Each number is 200 + 20 x the weight over its row's rms, rounded and kept within 0 to 999. Layers, rows and columns count from 0. The size before them is the row's rms in percent of the matrix's.

# layer 8 MLP up, 192x64, rms 0.272, rows 0-108, columns 0-63
100,205,189,221,190,155,211,228,224,183,187,210,193,191,205,211,191,212,189,183,164,182,207,193,224,167,214,185,211,167,218,200,182,204,208,194,196,224,189,242,201,199,200,202,236,201,209,168,214,211,214,198,214,244,191,242,178,161,215,175,201,198,185,190,239
105,206,201,184,179,224,191,185,228,215,182,208,179,220,219,189,200,180,214,183,168,201,182,226,223,179,183,202,162,200,203,210,225,203,196,188,171,244,177,183,205,202,219,240,201,184,178,206,195,172,239,239,177,206,199,214,175,188,188,205,212,189,211,150,197
105,198,234,202,208,194,211,198,203,200,191,200,223,200,196,193,143,191,206,195,184,214,186,206,196,217,196,199,197,236,245,228,227,180,205,218,193,195,207,199,227,165,240,191,183,201,229,238,209,185,212,190,204,192,197,203,149,202,183,159,235,222,208,186,202
116,205,200,191,181,192,205,219,159,183,190,206,208,186,173,185,171,225,189,192,151,190,211,191,151,198,214,215,203,211,198,244,222,182,196,192,215,185,215,241,213,189,219,203,164,199,189,217,241,201,181,187,220,202,200,199,171,223,213,179,215,181,224,215,180
112,173,221,226,223,189,200,256,200,200,187,182,191,176,204,199,217,199,211,183,173,202,212,254,157,166,196,237,222,194,208,170,165,199,200,230,215,178,216,205,192,219,205,216,187,185,198,204,182,177,199,222,194,194,170,215,236,202,207,201,212,196,210,208,205
097,155,209,229,228,173,202,224,207,243,200,201,178,179,238,232,210,201,200,154,228,214,181,193,195,196,198,176,203,206,204,222,204,197,140,209,197,180,212,211,196,199,177,207,174,194,205,200,202,191,191,204,212,210,190,189,220,177,189,207,172,209,165,232,208
103,164,190,216,203,197,211,185,228,188,207,180,182,186,164,193,172,222,226,210,239,242,205,204,171,219,202,193,180,198,219,213,214,206,185,199,215,194,196,200,193,197,185,241,182,220,208,173,186,178,260,203,240,194,177,179,217,207,200,201,205,201,209,235,196
090,195,213,173,196,203,210,213,200,208,206,204,193,227,231,167,202,195,235,171,182,210,201,202,191,179,223,194,205,192,206,189,219,192,194,197,224,241,198,197,156,182,200,206,178,252,199,202,193,203,205,225,171,168,201,231,192,207,194,249,150,208,223,204,198
102,191,173,199,138,228,159,204,181,213,205,171,219,219,178,214,177,221,199,197,209,211,211,158,194,216,182,197,191,194,238,195,176,170,202,223,204,243,202,211,206,216,200,195,201,169,227,185,206,204,191,200,233,212,204,194,182,226,188,216,200,183,217,226,210
107,191,186,208,186,245,203,186,198,179,218,191,196,189,187,180,237,231,182,233,171,180,193,169,204,186,241,219,187,195,157,219,154,227,195,222,198,210,177,188,189,177,212,215,201,187,214,208,171,217,208,189,236,206,199,210,235,203,210,202,177,181,192,208,202
109,210,165,188,180,181,228,169,227,213,213,156,176,168,207,221,184,227,187,210,168,204,237,218,210,206,176,200,192,215,208,217,207,187,217,193,210,178,246,194,213,198,191,187,186,154,192,178,228,187,200,198,212,198,186,202,224,184,213,203,189,162,225,203,187
084,221,193,228,192,180,188,199,220,188,204,234,223,203,177,171,216,193,185,205,221,194,214,194,202,206,238,182,179,179,197,213,176,222,225,195,206,184,167,220,192,202,176,204,184,214,230,186,174,140,205,224,207,235,228,217,205,191,204,192,191,159,209,169,193
109,241,194,181,177,203,197,228,183,210,179,226,199,246,205,170,200,206,208,217,156,180,205,209,180,215,213,254,210,194,235,193,180,184,203,200,186,189,219,225,222,195,236,200,174,231,206,198,189,177,224,208,186,199,206,180,190,178,222,180,203,214,180,180,197
096,185,195,195,227,189,201,200,162,203,205,233,212,196,179,200,202,191,204,206,214,185,195,178,188,231,242,211,178,178,186,194,196,206,194,193,221,220,214,260,174,198,203,208,190,203,243,195,178,165,190,202,227,156,204,225,216,182,200,233,192,211,167,214,179
080,196,193,189,211,188,186,172,193,180,146,228,171,188,198,154,193,203,207,187,198,208,206,202,195,237,216,201,176,214,206,198,191,198,191,185,164,192,232,184,223,211,202,213,203,207,189,195,199,243,217,208,222,151,210,191,227,230,169,218,176,229,217,206,200
088,216,189,208,197,191,213,196,204,183,202,207,212,242,231,212,244,190,188,224,185,178,230,196,198,209,239,220,193,170,169,173,193,203,191,201,154,191,194,195,215,232,193,200,189,219,212,179,182,193,195,179,187,194,185,235,206,206,243,223,177,229,216,207,232
097,230,210,213,195,190,199,171,192,220,184,187,212,215,207,195,172,204,165,224,153,189,226,212,187,214,170,242,170,178,204,199,226,180,182,215,244,189,190,210,188,199,216,227,216,198,222,197,171,169,219,211,168,209,219,211,209,189,175,212,212,211,182,188,229
109,222,203,196,179,244,215,163,212,190,195,169,240,163,212,236,183,186,169,202,228,189,219,180,201,198,197,190,202,208,188,223,212,202,222,222,204,182,180,188,198,194,187,173,192,179,215,185,204,230,241,166,180,181,203,222,201,163,192,206,191,217,174,209,191
107,207,161,226,182,178,191,203,183,218,229,205,221,174,176,224,234,235,183,206,240,204,195,192,216,210,216,200,239,176,208,185,223,181,190,205,181,184,208,200,200,216,184,155,165,235,218,179,214,202,202,204,210,210,218,195,214,173,169,192,193,185,192,218,178
095,192,216,160,174,190,210,194,218,189,237,205,196,210,203,199,222,173,198,165,180,186,229,163,179,186,227,235,210,229,193,171,218,215,197,165,221,182,191,178,202,185,204,223,165,226,192,223,207,188,204,200,185,205,233,213,209,235,208,195,181,183,179,221,191
105,179,189,195,189,205,187,210,188,167,188,202,199,229,190,168,242,225,217,208,211,186,192,184,197,162,232,245,217,214,204,242,198,236,218,183,210,184,211,174,239,192,200,208,190,229,192,193,183,186,211,178,180,188,199,171,212,174,173,189,196,232,190,195,204
094,161,194,189,201,232,199,207,203,161,193,160,217,198,189,205,225,191,198,176,198,181,206,235,227,197,204,217,180,208,202,205,206,170,211,226,196,187,195,217,224,187,223,211,226,197,212,222,197,182,265,173,204,204,188,198,180,202,187,156,205,207,163,212,186
099,204,203,209,175,201,198,195,192,211,211,188,185,203,219,193,185,217,177,216,218,211,179,183,205,180,246,176,189,173,207,226,171,190,216,219,188,154,223,210,216,211,174,165,221,186,221,194,194,195,233,184,181,227,193,203,170,215,195,202,241,227,214,177,244
103,180,215,212,245,198,209,186,227,213,232,168,190,228,238,202,213,199,204,167,196,176,182,204,189,216,189,199,220,134,212,191,215,208,229,217,199,211,196,221,204,203,167,189,216,186,213,199,183,190,212,196,176,208,197,214,156,188,175,224,181,216,197,221,196
097,174,223,201,199,179,225,163,194,189,178,212,205,203,187,196,171,190,182,219,232,188,200,195,207,219,247,203,195,197,208,241,195,177,186,165,164,205,210,215,192,197,169,207,220,234,190,222,229,169,205,220,174,193,234,192,196,185,178,196,200,236,189,205,175
102,177,190,192,219,165,194,212,214,186,201,203,165,198,216,205,255,204,180,197,210,245,194,183,195,197,238,173,205,196,178,202,201,208,198,200,204,159,227,175,196,191,207,217,201,215,265,207,193,228,212,213,207,187,174,214,208,217,203,229,225,197,204,185,185
083,187,203,230,188,208,213,203,222,193,166,167,205,204,203,216,205,221,214,168,207,232,228,194,228,166,199,235,200,187,177,196,238,191,205,207,198,232,196,229,213,208,191,164,207,189,233,184,179,200,195,182,228,224,245,236,193,177,203,177,196,203,188,186,212
109,221,217,182,204,197,195,155,216,218,210,216,210,203,188,215,213,216,206,197,178,234,180,233,204,178,232,188,171,196,208,180,217,190,204,190,190,180,205,225,212,202,178,252,209,179,238,162,183,219,172,240,208,211,208,218,174,192,201,170,206,195,183,182,186
103,228,193,186,192,223,208,226,183,146,168,211,201,176,186,207,213,203,180,235,222,211,209,218,184,173,200,189,192,212,218,161,207,176,226,190,177,206,185,234,189,172,198,201,214,183,222,214,183,220,199,171,208,180,242,212,211,233,207,196,206,189,163,197,206
094,195,168,219,168,174,178,215,192,205,209,201,174,192,184,174,217,244,186,213,195,193,200,177,184,173,187,226,237,174,204,255,194,229,192,211,189,190,197,217,193,208,189,167,204,196,237,198,182,215,183,204,189,209,199,197,229,227,246,207,180,197,200,200,221
092,202,208,175,181,199,208,211,163,196,213,199,210,207,223,227,240,159,150,217,176,204,205,230,211,162,223,217,223,173,203,224,216,209,234,182,213,213,233,165,193,188,217,185,189,212,228,212,216,203,180,223,204,181,201,213,218,200,217,221,215,207,198,187,200
103,255,226,198,200,205,200,228,194,203,193,195,195,209,205,197,209,186,181,180,228,172,202,181,211,206,219,184,159,178,187,216,158,213,205,203,187,197,226,203,211,208,225,233,182,166,168,155,213,219,195,229,210,164,214,213,219,201,227,212,186,203,208,210,222
103,186,167,195,204,232,237,190,219,237,160,215,139,197,211,205,231,194,203,230,213,179,196,216,197,197,183,227,186,226,221,187,193,177,190,199,193,191,201,203,186,168,219,210,205,218,191,191,177,221,206,240,215,190,210,189,173,210,172,204,188,202,183,206,172
105,203,221,194,175,231,238,195,210,187,197,174,187,188,217,222,227,214,198,207,199,171,214,200,171,211,245,210,179,172,195,170,221,187,209,211,184,229,188,248,226,220,199,196,218,188,194,168,190,159,193,215,206,199,213,210,188,205,179,223,191,173,194,232,181
100,205,174,201,196,173,181,193,196,200,225,166,217,189,221,199,216,194,186,195,228,219,217,189,197,246,170,179,198,197,212,210,218,204,170,208,194,204,192,218,200,158,187,167,216,181,231,212,202,185,201,141,184,200,210,189,170,194,182,225,208,185,200,222,244
084,140,208,190,184,201,174,208,217,196,208,202,169,205,169,209,208,221,208,208,242,188,204,203,199,175,191,226,194,169,184,213,222,224,177,198,183,204,180,207,214,225,213,207,230,178,201,250,204,183,173,210,201,224,208,163,216,214,218,193,203,184,167,218,200
101,197,196,228,198,203,229,231,175,204,202,185,190,188,187,218,185,185,201,202,214,164,221,156,195,177,187,215,201,185,188,187,240,178,205,188,206,242,188,225,192,230,204,221,189,249,218,201,231,210,208,168,228,193,170,187,200,197,203,223,191,162,203,195,217
118,241,207,175,230,194,197,195,218,194,199,236,197,219,215,215,219,168,192,192,175,212,194,210,215,223,185,183,194,208,213,217,154,189,199,151,211,239,200,191,199,231,181,208,211,193,175,212,155,177,204,224,224,187,156,196,192,192,208,199,184,177,214,197,194
086,206,198,207,189,208,210,180,207,202,190,148,194,171,204,202,204,222,180,199,237,218,224,190,192,181,223,189,206,165,179,195,184,201,162,229,240,199,237,225,218,169,205,202,183,190,205,194,195,226,181,196,222,185,211,218,211,151,188,182,200,224,224,201,172
113,219,184,220,208,189,178,168,198,188,201,182,195,173,171,205,178,180,192,184,218,264,214,227,224,212,187,150,212,195,204,208,215,187,202,194,206,176,192,180,183,170,172,179,211,202,224,199,224,186,190,187,200,201,201,230,215,191,172,195,214,184,202,161,170
102,164,187,224,211,243,212,214,210,205,204,177,203,196,194,228,191,212,168,227,208,206,176,183,223,223,200,182,186,201,199,203,184,219,214,182,176,236,198,191,230,214,185,213,212,198,223,182,173,156,231,217,190,233,172,206,181,205,197,217,231,178,235,216,187
103,202,190,162,205,190,228,187,208,209,220,188,176,167,207,168,172,211,223,197,197,178,207,205,208,214,223,191,174,236,185,217,212,198,231,217,212,234,211,195,215,208,165,244,159,183,212,165,190,186,184,225,230,212,189,175,210,200,199,222,180,200,186,217,194
107,241,182,196,200,179,215,216,169,192,228,194,174,189,231,169,197,199,158,204,214,209,201,233,192,202,175,143,199,172,194,188,195,202,195,198,199,187,219,222,172,222,196,193,214,195,213,199,203,238,190,242,175,183,190,190,212,224,211,227,228,200,200,223,203
112,208,200,164,245,191,193,206,170,220,221,214,190,176,198,174,226,192,202,190,237,178,178,222,195,202,207,180,194,219,219,182,198,206,167,217,241,207,213,186,179,192,166,210,193,213,215,202,184,193,188,188,230,185,184,193,198,214,176,198,225,225,173,252,217
096,202,225,202,209,192,211,211,183,185,216,201,185,177,192,182,190,164,169,178,205,226,201,215,203,244,205,185,223,151,200,208,261,198,203,202,222,230,193,187,149,199,195,195,199,214,186,222,222,220,200,182,216,183,197,188,186,169,191,177,180,202,222,206,186
095,230,205,173,206,226,175,176,211,201,200,157,202,196,207,209,188,207,240,187,207,218,208,232,191,198,167,190,193,173,225,200,193,213,176,190,230,176,158,203,230,157,194,179,184,212,165,217,199,219,206,208,230,183,198,229,181,173,216,196,194,201,181,200,211
083,206,224,214,178,176,225,212,203,193,200,225,221,206,195,212,241,209,208,192,212,230,199,229,218,221,209,212,215,178,230,189,183,196,214,184,189,204,194,210,189,188,232,198,172,218,235,169,181,183,209,186,218,210,155,198,182,170,222,188,153,196,229,165,210
103,246,168,226,176,235,165,193,178,174,197,184,208,168,176,235,220,203,188,222,215,200,212,186,215,175,202,228,211,215,190,216,218,234,169,224,213,195,174,169,207,221,226,189,209,204,196,212,201,207,190,171,206,184,198,191,209,202,230,221,205,210,216,207,229
101,244,206,201,205,220,210,227,204,199,200,226,193,178,209,198,197,166,236,215,168,203,211,211,194,213,206,208,228,176,188,189,190,201,178,181,229,176,186,220,228,194,193,193,161,166,211,220,191,167,192,194,176,187,184,238,214,192,209,249,225,221,191,199,220
113,209,196,155,263,172,197,213,216,179,238,229,181,191,190,189,205,190,195,201,224,188,221,210,200,219,201,187,232,215,215,208,188,199,190,207,197,218,178,200,182,221,183,196,168,227,225,222,201,218,175,201,233,184,215,188,196,234,196,173,193,202,187,239,191
111,208,228,197,161,218,187,165,216,201,224,203,245,230,172,194,197,227,193,200,205,189,200,196,204,199,221,193,204,224,187,224,178,211,218,177,199,207,180,191,206,219,139,183,182,235,177,164,189,178,193,214,221,228,211,196,177,175,202,180,213,197,201,187,187
093,225,193,185,183,207,168,182,210,189,197,221,202,194,188,190,179,247,186,234,182,235,222,195,206,170,197,199,198,205,203,195,178,211,172,174,219,202,198,208,227,197,193,229,208,226,199,181,201,235,172,212,219,188,170,171,206,180,231,171,162,209,165,216,209
097,196,173,218,203,240,194,231,197,191,199,229,203,138,176,186,206,187,204,211,198,200,150,227,193,220,204,226,222,230,227,195,183,209,189,203,191,226,183,216,190,234,191,212,170,197,202,225,203,202,199,181,198,225,188,185,188,193,190,231,212,159,188,210,202
103,247,202,201,177,214,177,219,198,196,207,214,181,184,211,190,184,186,208,185,249,188,216,179,207,172,207,227,181,179,226,179,200,194,203,235,185,175,211,196,195,213,211,229,161,160,188,178,241,176,173,194,211,198,239,198,192,213,183,204,194,216,180,196,203
104,188,202,217,181,199,194,184,168,212,230,198,211,183,195,212,199,186,161,224,250,197,188,180,204,208,203,185,169,199,192,201,181,212,188,180,174,181,203,196,185,224,217,198,178,244,177,211,222,193,224,218,194,201,196,214,210,238,154,208,233,174,179,226,224
112,182,159,182,193,167,219,151,190,219,199,221,193,210,176,218,206,220,212,222,202,223,213,198,211,205,193,191,195,210,211,219,203,193,195,197,237,235,229,203,192,219,148,238,199,224,201,201,215,162,181,242,219,170,191,207,204,217,196,208,198,188,199,200,178
086,162,196,215,218,220,249,208,202,215,225,200,194,232,223,190,171,198,194,187,195,192,155,202,195,199,217,169,199,238,205,183,213,191,188,222,213,188,208,208,185,162,182,175,182,217,219,204,195,182,193,219,190,175,176,206,173,215,180,232,193,211,166,178,177
074,173,205,248,192,207,204,195,197,211,221,215,193,195,154,199,221,200,168,240,180,186,192,176,175,200,179,203,212,236,197,222,199,196,200,175,225,204,188,206,254,182,202,213,189,168,174,196,220,203,191,233,209,163,203,198,201,189,176,224,221,200,201,178,214
095,180,184,195,234,193,198,227,179,188,176,213,219,190,197,197,207,174,203,181,195,142,204,231,222,204,190,179,226,198,178,204,194,256,197,180,182,228,210,193,196,198,181,236,168,181,203,192,188,203,173,206,154,207,189,207,176,215,178,195,201,181,216,210,216
094,185,209,239,208,199,230,188,248,203,220,228,172,225,229,208,170,184,193,219,203,198,169,198,197,208,233,188,152,173,184,184,182,205,230,208,205,210,187,174,208,191,192,206,202,236,216,203,198,207,218,198,192,163,203,219,178,185,189,190,238,177,194,198,182
099,209,230,200,164,229,201,190,176,155,201,203,220,199,197,219,192,186,160,229,197,234,191,196,216,169,215,214,204,190,211,187,223,205,187,213,196,207,179,169,179,218,201,152,209,195,188,214,210,212,230,181,244,184,190,199,192,204,210,183,224,209,201,217,157
091,182,217,203,179,163,168,197,210,219,195,173,196,216,193,196,242,180,184,167,209,212,195,181,206,185,180,204,211,225,231,218,217,175,206,214,224,221,165,183,188,188,215,185,179,223,185,209,185,229,222,210,240,161,205,191,184,172,218,190,188,212,191,176,175
103,231,142,177,222,197,214,237,170,217,218,189,181,202,188,189,177,173,227,183,213,207,224,208,216,233,204,185,195,214,213,259,197,193,199,201,210,185,198,169,216,204,202,189,176,219,204,226,181,213,222,202,171,200,197,218,192,211,202,225,174,212,208,200,222
094,221,169,174,235,191,207,176,186,176,210,200,169,154,199,197,219,180,233,220,160,198,195,192,207,188,206,234,198,198,196,168,217,182,191,225,182,200,187,211,172,215,206,208,225,198,185,234,207,165,214,181,172,219,179,225,206,203,223,178,203,215,191,230,199
101,193,191,154,207,179,162,193,186,210,210,203,191,225,224,174,195,193,212,204,225,199,196,194,206,175,219,248,177,207,224,177,209,217,212,242,207,199,238,204,194,197,190,202,200,188,240,212,197,196,224,193,188,219,211,190,177,184,185,198,163,229,186,151,208
094,194,210,193,217,190,188,181,241,201,168,171,200,199,216,221,190,232,245,179,169,193,195,176,179,235,209,178,165,211,198,225,175,191,166,192,228,213,224,202,201,180,212,196,195,190,199,240,204,212,178,204,209,214,194,207,171,196,203,186,227,178,236,197,224
107,150,214,199,233,186,222,196,226,216,203,248,174,209,227,221,212,192,199,247,181,176,178,219,195,178,183,196,191,171,201,206,224,223,218,184,174,194,198,206,196,217,194,183,200,189,213,228,218,203,193,204,221,203,206,187,240,177,180,175,187,215,229,214,189
105,218,185,200,237,188,201,224,198,196,225,191,193,168,191,186,195,206,193,193,199,219,219,209,194,250,186,142,162,184,204,191,171,190,209,207,227,163,162,215,224,181,193,187,196,211,221,192,211,210,195,186,202,233,206,200,191,210,191,199,240,163,208,223,202
111,190,201,216,199,214,179,213,201,193,217,208,218,235,209,211,193,196,180,186,184,251,214,250,199,214,208,203,211,213,174,236,161,202,179,192,186,234,212,169,192,186,178,199,228,193,201,200,202,202,198,247,214,197,196,220,233,185,187,215,180,221,221,160,204
095,170,200,212,172,214,171,203,187,152,203,181,212,225,198,175,217,222,183,212,209,181,192,236,184,214,217,227,235,209,192,214,190,234,208,206,201,193,234,144,211,189,195,212,185,206,154,201,206,232,228,196,193,184,186,184,191,196,211,206,216,216,174,196,197
089,186,207,188,212,222,187,210,194,155,211,225,177,196,212,203,197,201,228,233,206,187,185,217,217,189,187,202,159,248,183,208,201,206,195,182,180,206,200,219,202,201,158,258,205,198,176,205,203,204,215,202,215,177,203,186,175,212,201,212,154,214,215,170,174
105,239,176,170,216,209,188,176,226,181,208,196,210,226,193,207,176,219,220,220,192,161,188,192,200,200,217,199,141,165,178,194,241,217,197,203,208,228,205,182,189,225,186,235,192,198,195,199,205,208,154,199,213,173,218,173,193,197,197,194,215,188,195,220,203
081,180,214,212,163,200,168,168,197,184,187,204,224,193,188,184,189,226,212,222,222,219,183,194,164,225,201,181,183,189,211,210,201,212,209,222,194,230,165,201,202,204,214,195,190,215,185,179,223,231,189,253,201,162,204,194,165,236,203,211,231,218,218,215,198
129,230,192,197,194,234,219,201,181,172,202,192,186,211,183,237,206,191,205,204,214,196,172,197,205,165,186,226,199,136,199,168,190,213,223,204,176,172,212,183,173,192,186,218,226,225,184,193,219,184,218,183,188,193,192,179,232,197,177,198,175,211,162,191,218
107,211,220,227,197,190,179,232,198,196,233,193,217,210,213,219,201,197,199,210,157,232,194,212,193,209,228,211,226,193,208,184,213,214,209,189,176,175,200,180,219,244,191,183,220,200,186,199,192,127,194,190,215,192,207,191,182,199,176,177,173,172,175,183,215
093,201,205,215,174,228,190,220,231,201,200,165,155,167,204,241,235,202,205,210,210,212,190,193,198,186,164,214,200,210,164,215,209,201,188,212,179,197,168,168,225,202,228,202,209,200,203,196,209,211,239,199,201,227,232,171,217,181,182,173,177,195,190,188,206
103,191,199,216,198,193,175,222,175,172,200,217,230,176,199,176,217,223,182,201,234,170,202,215,174,209,235,170,225,191,208,158,227,197,235,197,174,174,189,190,193,226,164,192,214,214,230,172,188,197,216,177,204,183,201,207,188,196,175,207,215,205,213,220,230
103,207,187,179,199,221,188,178,169,188,209,172,193,168,191,183,208,202,214,171,214,227,207,217,166,205,192,194,181,213,179,202,200,223,189,195,242,239,187,219,174,185,184,193,218,233,184,216,207,194,207,207,189,229,199,156,180,224,192,192,193,192,196,262,182
110,244,238,212,196,183,199,153,188,221,198,182,224,213,222,210,211,197,179,208,257,233,211,202,201,193,221,212,179,185,194,203,196,201,242,185,205,175,196,168,191,204,181,190,219,222,201,191,228,212,204,208,187,215,209,191,210,175,182,211,198,203,170,160,219
106,222,181,215,198,178,200,206,204,217,173,194,191,214,225,183,189,214,206,203,208,198,205,189,197,203,218,207,180,179,167,181,143,216,207,194,162,170,212,178,215,235,194,225,212,172,176,186,179,191,219,226,183,206,177,202,208,204,197,242,206,215,190,207,258
115,206,219,189,223,197,197,207,187,195,205,184,169,195,205,201,205,181,204,189,177,195,226,196,211,179,205,196,176,210,221,183,202,176,191,200,188,144,206,213,165,181,213,230,203,197,221,212,187,179,201,144,176,203,194,247,254,214,227,182,198,224,196,183,187
102,207,187,163,204,206,212,206,186,193,212,195,198,173,183,208,228,179,232,179,187,207,180,210,210,207,191,226,155,206,209,218,228,187,220,219,232,257,209,189,181,205,197,183,196,224,192,173,153,166,204,176,206,195,185,199,196,222,161,194,222,202,198,222,204
101,192,227,217,234,218,215,181,192,208,221,209,211,215,217,154,191,175,244,214,186,206,186,243,158,223,234,202,226,188,223,149,204,215,195,212,203,217,230,166,201,197,191,216,225,194,197,198,201,190,183,224,213,207,184,217,201,204,199,185,187,193,185,200,222
092,210,204,221,179,175,196,201,247,206,195,203,206,198,207,176,172,247,194,209,212,208,208,170,184,214,199,206,219,174,217,246,194,200,200,174,190,196,194,168,201,210,205,162,195,178,244,216,207,202,215,220,190,241,234,191,202,207,206,235,202,183,233,207,183
083,180,187,228,185,192,206,191,226,216,210,185,211,196,197,213,192,183,152,172,221,225,172,210,185,212,195,175,198,179,185,214,175,216,183,234,204,232,192,190,193,221,174,187,206,175,211,226,170,189,191,181,195,166,208,183,168,205,181,224,228,181,195,233,239
105,221,201,217,192,169,215,178,178,155,196,169,179,181,209,206,184,189,205,172,232,224,174,194,177,196,199,141,193,196,156,199,207,175,192,180,204,194,190,201,210,194,204,164,193,185,198,187,186,203,211,211,229,206,189,157,190,191,208,184,175,205,204,190,240
091,235,222,187,214,202,207,227,176,228,182,192,216,222,198,172,202,194,172,195,166,140,192,199,195,240,238,202,246,196,188,199,177,207,198,200,190,231,193,236,210,222,200,224,202,197,194,200,175,204,191,205,212,214,210,176,187,227,216,208,206,187,219,205,223
098,236,202,176,201,196,203,208,205,159,206,225,202,178,206,190,209,194,180,186,208,208,235,194,217,174,185,188,194,211,208,215,218,154,206,198,213,219,235,210,178,156,156,228,212,242,226,205,205,162,208,203,190,222,203,183,187,202,197,192,207,240,207,216,206
096,209,226,192,198,214,235,191,195,237,232,191,229,187,177,232,205,212,190,201,171,179,202,204,209,180,199,202,209,224,181,158,228,216,148,199,186,209,192,174,211,216,197,199,162,191,186,193,176,216,217,194,187,189,188,205,236,206,194,198,177,248,187,207,219
100,208,203,250,194,199,196,238,177,185,195,193,225,238,189,184,215,214,178,233,217,218,195,201,173,141,198,189,199,187,173,179,190,208,201,210,200,198,186,194,203,185,218,167,187,188,228,204,156,178,201,198,191,201,203,165,210,214,213,202,216,184,202,241,216
095,151,228,167,208,179,206,225,221,204,205,179,197,188,194,201,200,213,176,178,207,220,207,170,235,211,213,237,173,210,199,200,209,211,210,182,191,165,234,198,185,150,212,202,201,228,173,215,186,217,226,198,185,197,245,209,216,202,203,186,187,219,201,182,188
095,170,199,203,200,164,212,197,212,219,193,198,220,234,201,189,200,183,189,180,209,228,233,226,184,234,227,206,173,201,233,205,224,193,173,239,177,183,182,194,212,200,215,236,208,199,197,180,192,172,174,230,228,221,212,215,205,191,201,182,189,234,164,210,217
091,152,234,211,183,208,192,174,199,211,188,183,214,216,190,209,160,195,230,167,197,175,193,207,220,243,214,206,214,216,196,197,155,225,198,194,183,218,205,215,183,173,175,198,173,227,226,210,213,226,211,200,194,193,194,191,191,191,178,186,157,177,197,199,223
097,203,215,202,203,185,173,209,191,171,184,171,213,226,200,207,218,193,193,205,226,162,177,201,209,171,203,205,210,167,156,231,197,185,197,170,176,234,173,185,204,198,212,218,214,198,215,181,212,200,236,236,150,225,223,166,193,210,199,210,200,192,212,191,207
105,204,187,203,159,174,243,191,219,203,205,213,216,180,136,206,209,189,202,212,189,199,196,207,209,225,229,213,234,197,164,195,205,161,194,207,175,192,183,222,187,204,181,198,171,200,191,179,196,220,188,194,219,172,200,167,236,180,210,180,192,186,178,210,184
088,191,226,196,200,191,208,193,205,233,173,212,246,190,216,209,166,187,182,200,190,169,207,228,203,201,195,166,236,221,175,186,190,242,209,188,186,176,198,192,184,229,180,195,182,174,205,232,228,222,194,169,200,189,189,160,201,161,192,184,187,200,206,194,186
098,202,208,191,186,189,197,214,224,202,177,242,203,203,216,199,185,210,199,213,182,189,189,189,202,211,196,214,201,212,170,130,211,177,218,222,174,188,218,231,161,207,199,245,179,239,177,225,200,178,223,206,181,166,180,209,199,195,199,183,178,190,200,202,213
089,193,165,205,211,194,197,214,209,187,180,225,213,193,209,210,176,176,186,207,163,209,209,179,205,199,218,196,191,188,200,204,226,223,206,214,194,186,160,212,186,210,171,167,206,226,230,204,201,225,197,219,171,167,219,182,239,178,215,211,250,213,194,170,160
090,201,238,217,183,184,184,215,185,213,192,177,187,142,197,205,181,220,156,221,198,208,197,173,198,209,216,198,196,201,190,230,235,214,168,190,184,231,214,207,205,185,226,231,188,163,195,204,213,170,201,216,168,219,223,188,221,213,218,201,180,181,208,213,218
092,215,163,200,192,177,206,190,208,230,186,196,228,174,206,206,199,223,242,218,217,232,222,217,196,242,243,169,218,205,226,190,183,203,204,202,165,173,193,189,198,193,201,196,168,209,207,190,171,180,201,237,223,194,210,227,178,190,227,193,192,200,202,177,182
097,177,193,198,207,190,201,238,204,194,210,218,188,175,192,204,194,186,168,220,226,170,192,236,216,209,186,170,220,219,208,192,204,202,234,205,161,163,173,201,219,203,193,188,197,195,204,210,191,244,176,205,192,173,190,201,236,238,191,166,225,208,198,231,177
103,176,165,220,181,196,192,186,240,214,214,220,201,208,165,229,196,173,212,194,201,210,171,211,206,183,212,183,190,207,190,187,178,186,187,200,201,242,203,203,206,261,212,191,178,225,181,147,206,213,180,220,192,225,212,191,224,228,207,195,204,178,215,195,201
102,216,187,177,188,235,218,215,201,212,205,191,190,241,220,188,190,179,193,236,210,234,183,197,234,210,235,208,169,183,190,204,173,224,213,200,219,175,240,179,237,180,205,196,207,196,202,233,229,178,205,186,168,190,211,231,173,202,199,212,193,223,197,193,209
085,236,201,201,166,213,215,162,219,182,193,191,184,222,223,183,210,224,193,183,215,240,195,216,180,210,235,212,193,211,249,225,209,187,215,175,202,176,183,226,229,185,209,231,198,206,203,195,166,178,209,204,208,208,211,216,195,155,194,197,202,225,187,173,207
114,228,204,182,215,207,187,212,220,205,217,194,185,244,199,186,195,213,180,180,189,202,205,163,177,220,170,200,177,223,211,214,199,164,250,188,185,174,178,203,210,198,195,191,196,240,171,247,185,212,217,190,178,196,190,192,188,213,189,209,180,230,235,181,205
102,198,216,200,169,146,213,205,226,189,182,199,194,232,204,187,195,242,195,210,191,210,198,190,206,230,199,210,205,224,196,205,215,220,194,225,177,213,181,211,193,191,202,178,170,149,180,200,222,217,224,215,233,197,228,155,204,239,189,192,208,187,216,219,204
094,222,174,234,179,162,165,186,184,237,221,209,226,210,201,197,189,189,190,211,154,185,214,186,178,208,228,201,201,210,200,216,203,220,211,194,234,191,184,199,197,211,184,203,198,188,166,181,215,220,202,231,204,212,148,214,233,214,201,183,197,200,216,207,163
100,201,162,222,241,200,178,212,217,225,207,203,241,205,202,207,223,199,205,183,216,170,190,211,195,185,202,216,175,157,191,210,184,170,210,225,183,177,242,193,185,215,196,219,182,148,224,175,201,200,194,184,201,218,225,196,233,192,205,196,218,179,202,186,189
103,172,224,199,201,181,236,192,209,226,180,190,212,221,194,201,202,224,177,183,217,180,174,173,217,187,178,223,215,180,209,240,178,209,213,164,196,217,198,193,234,217,211,187,203,154,213,179,186,223,214,219,187,174,253,187,199,199,186,203,198,195,199,204,233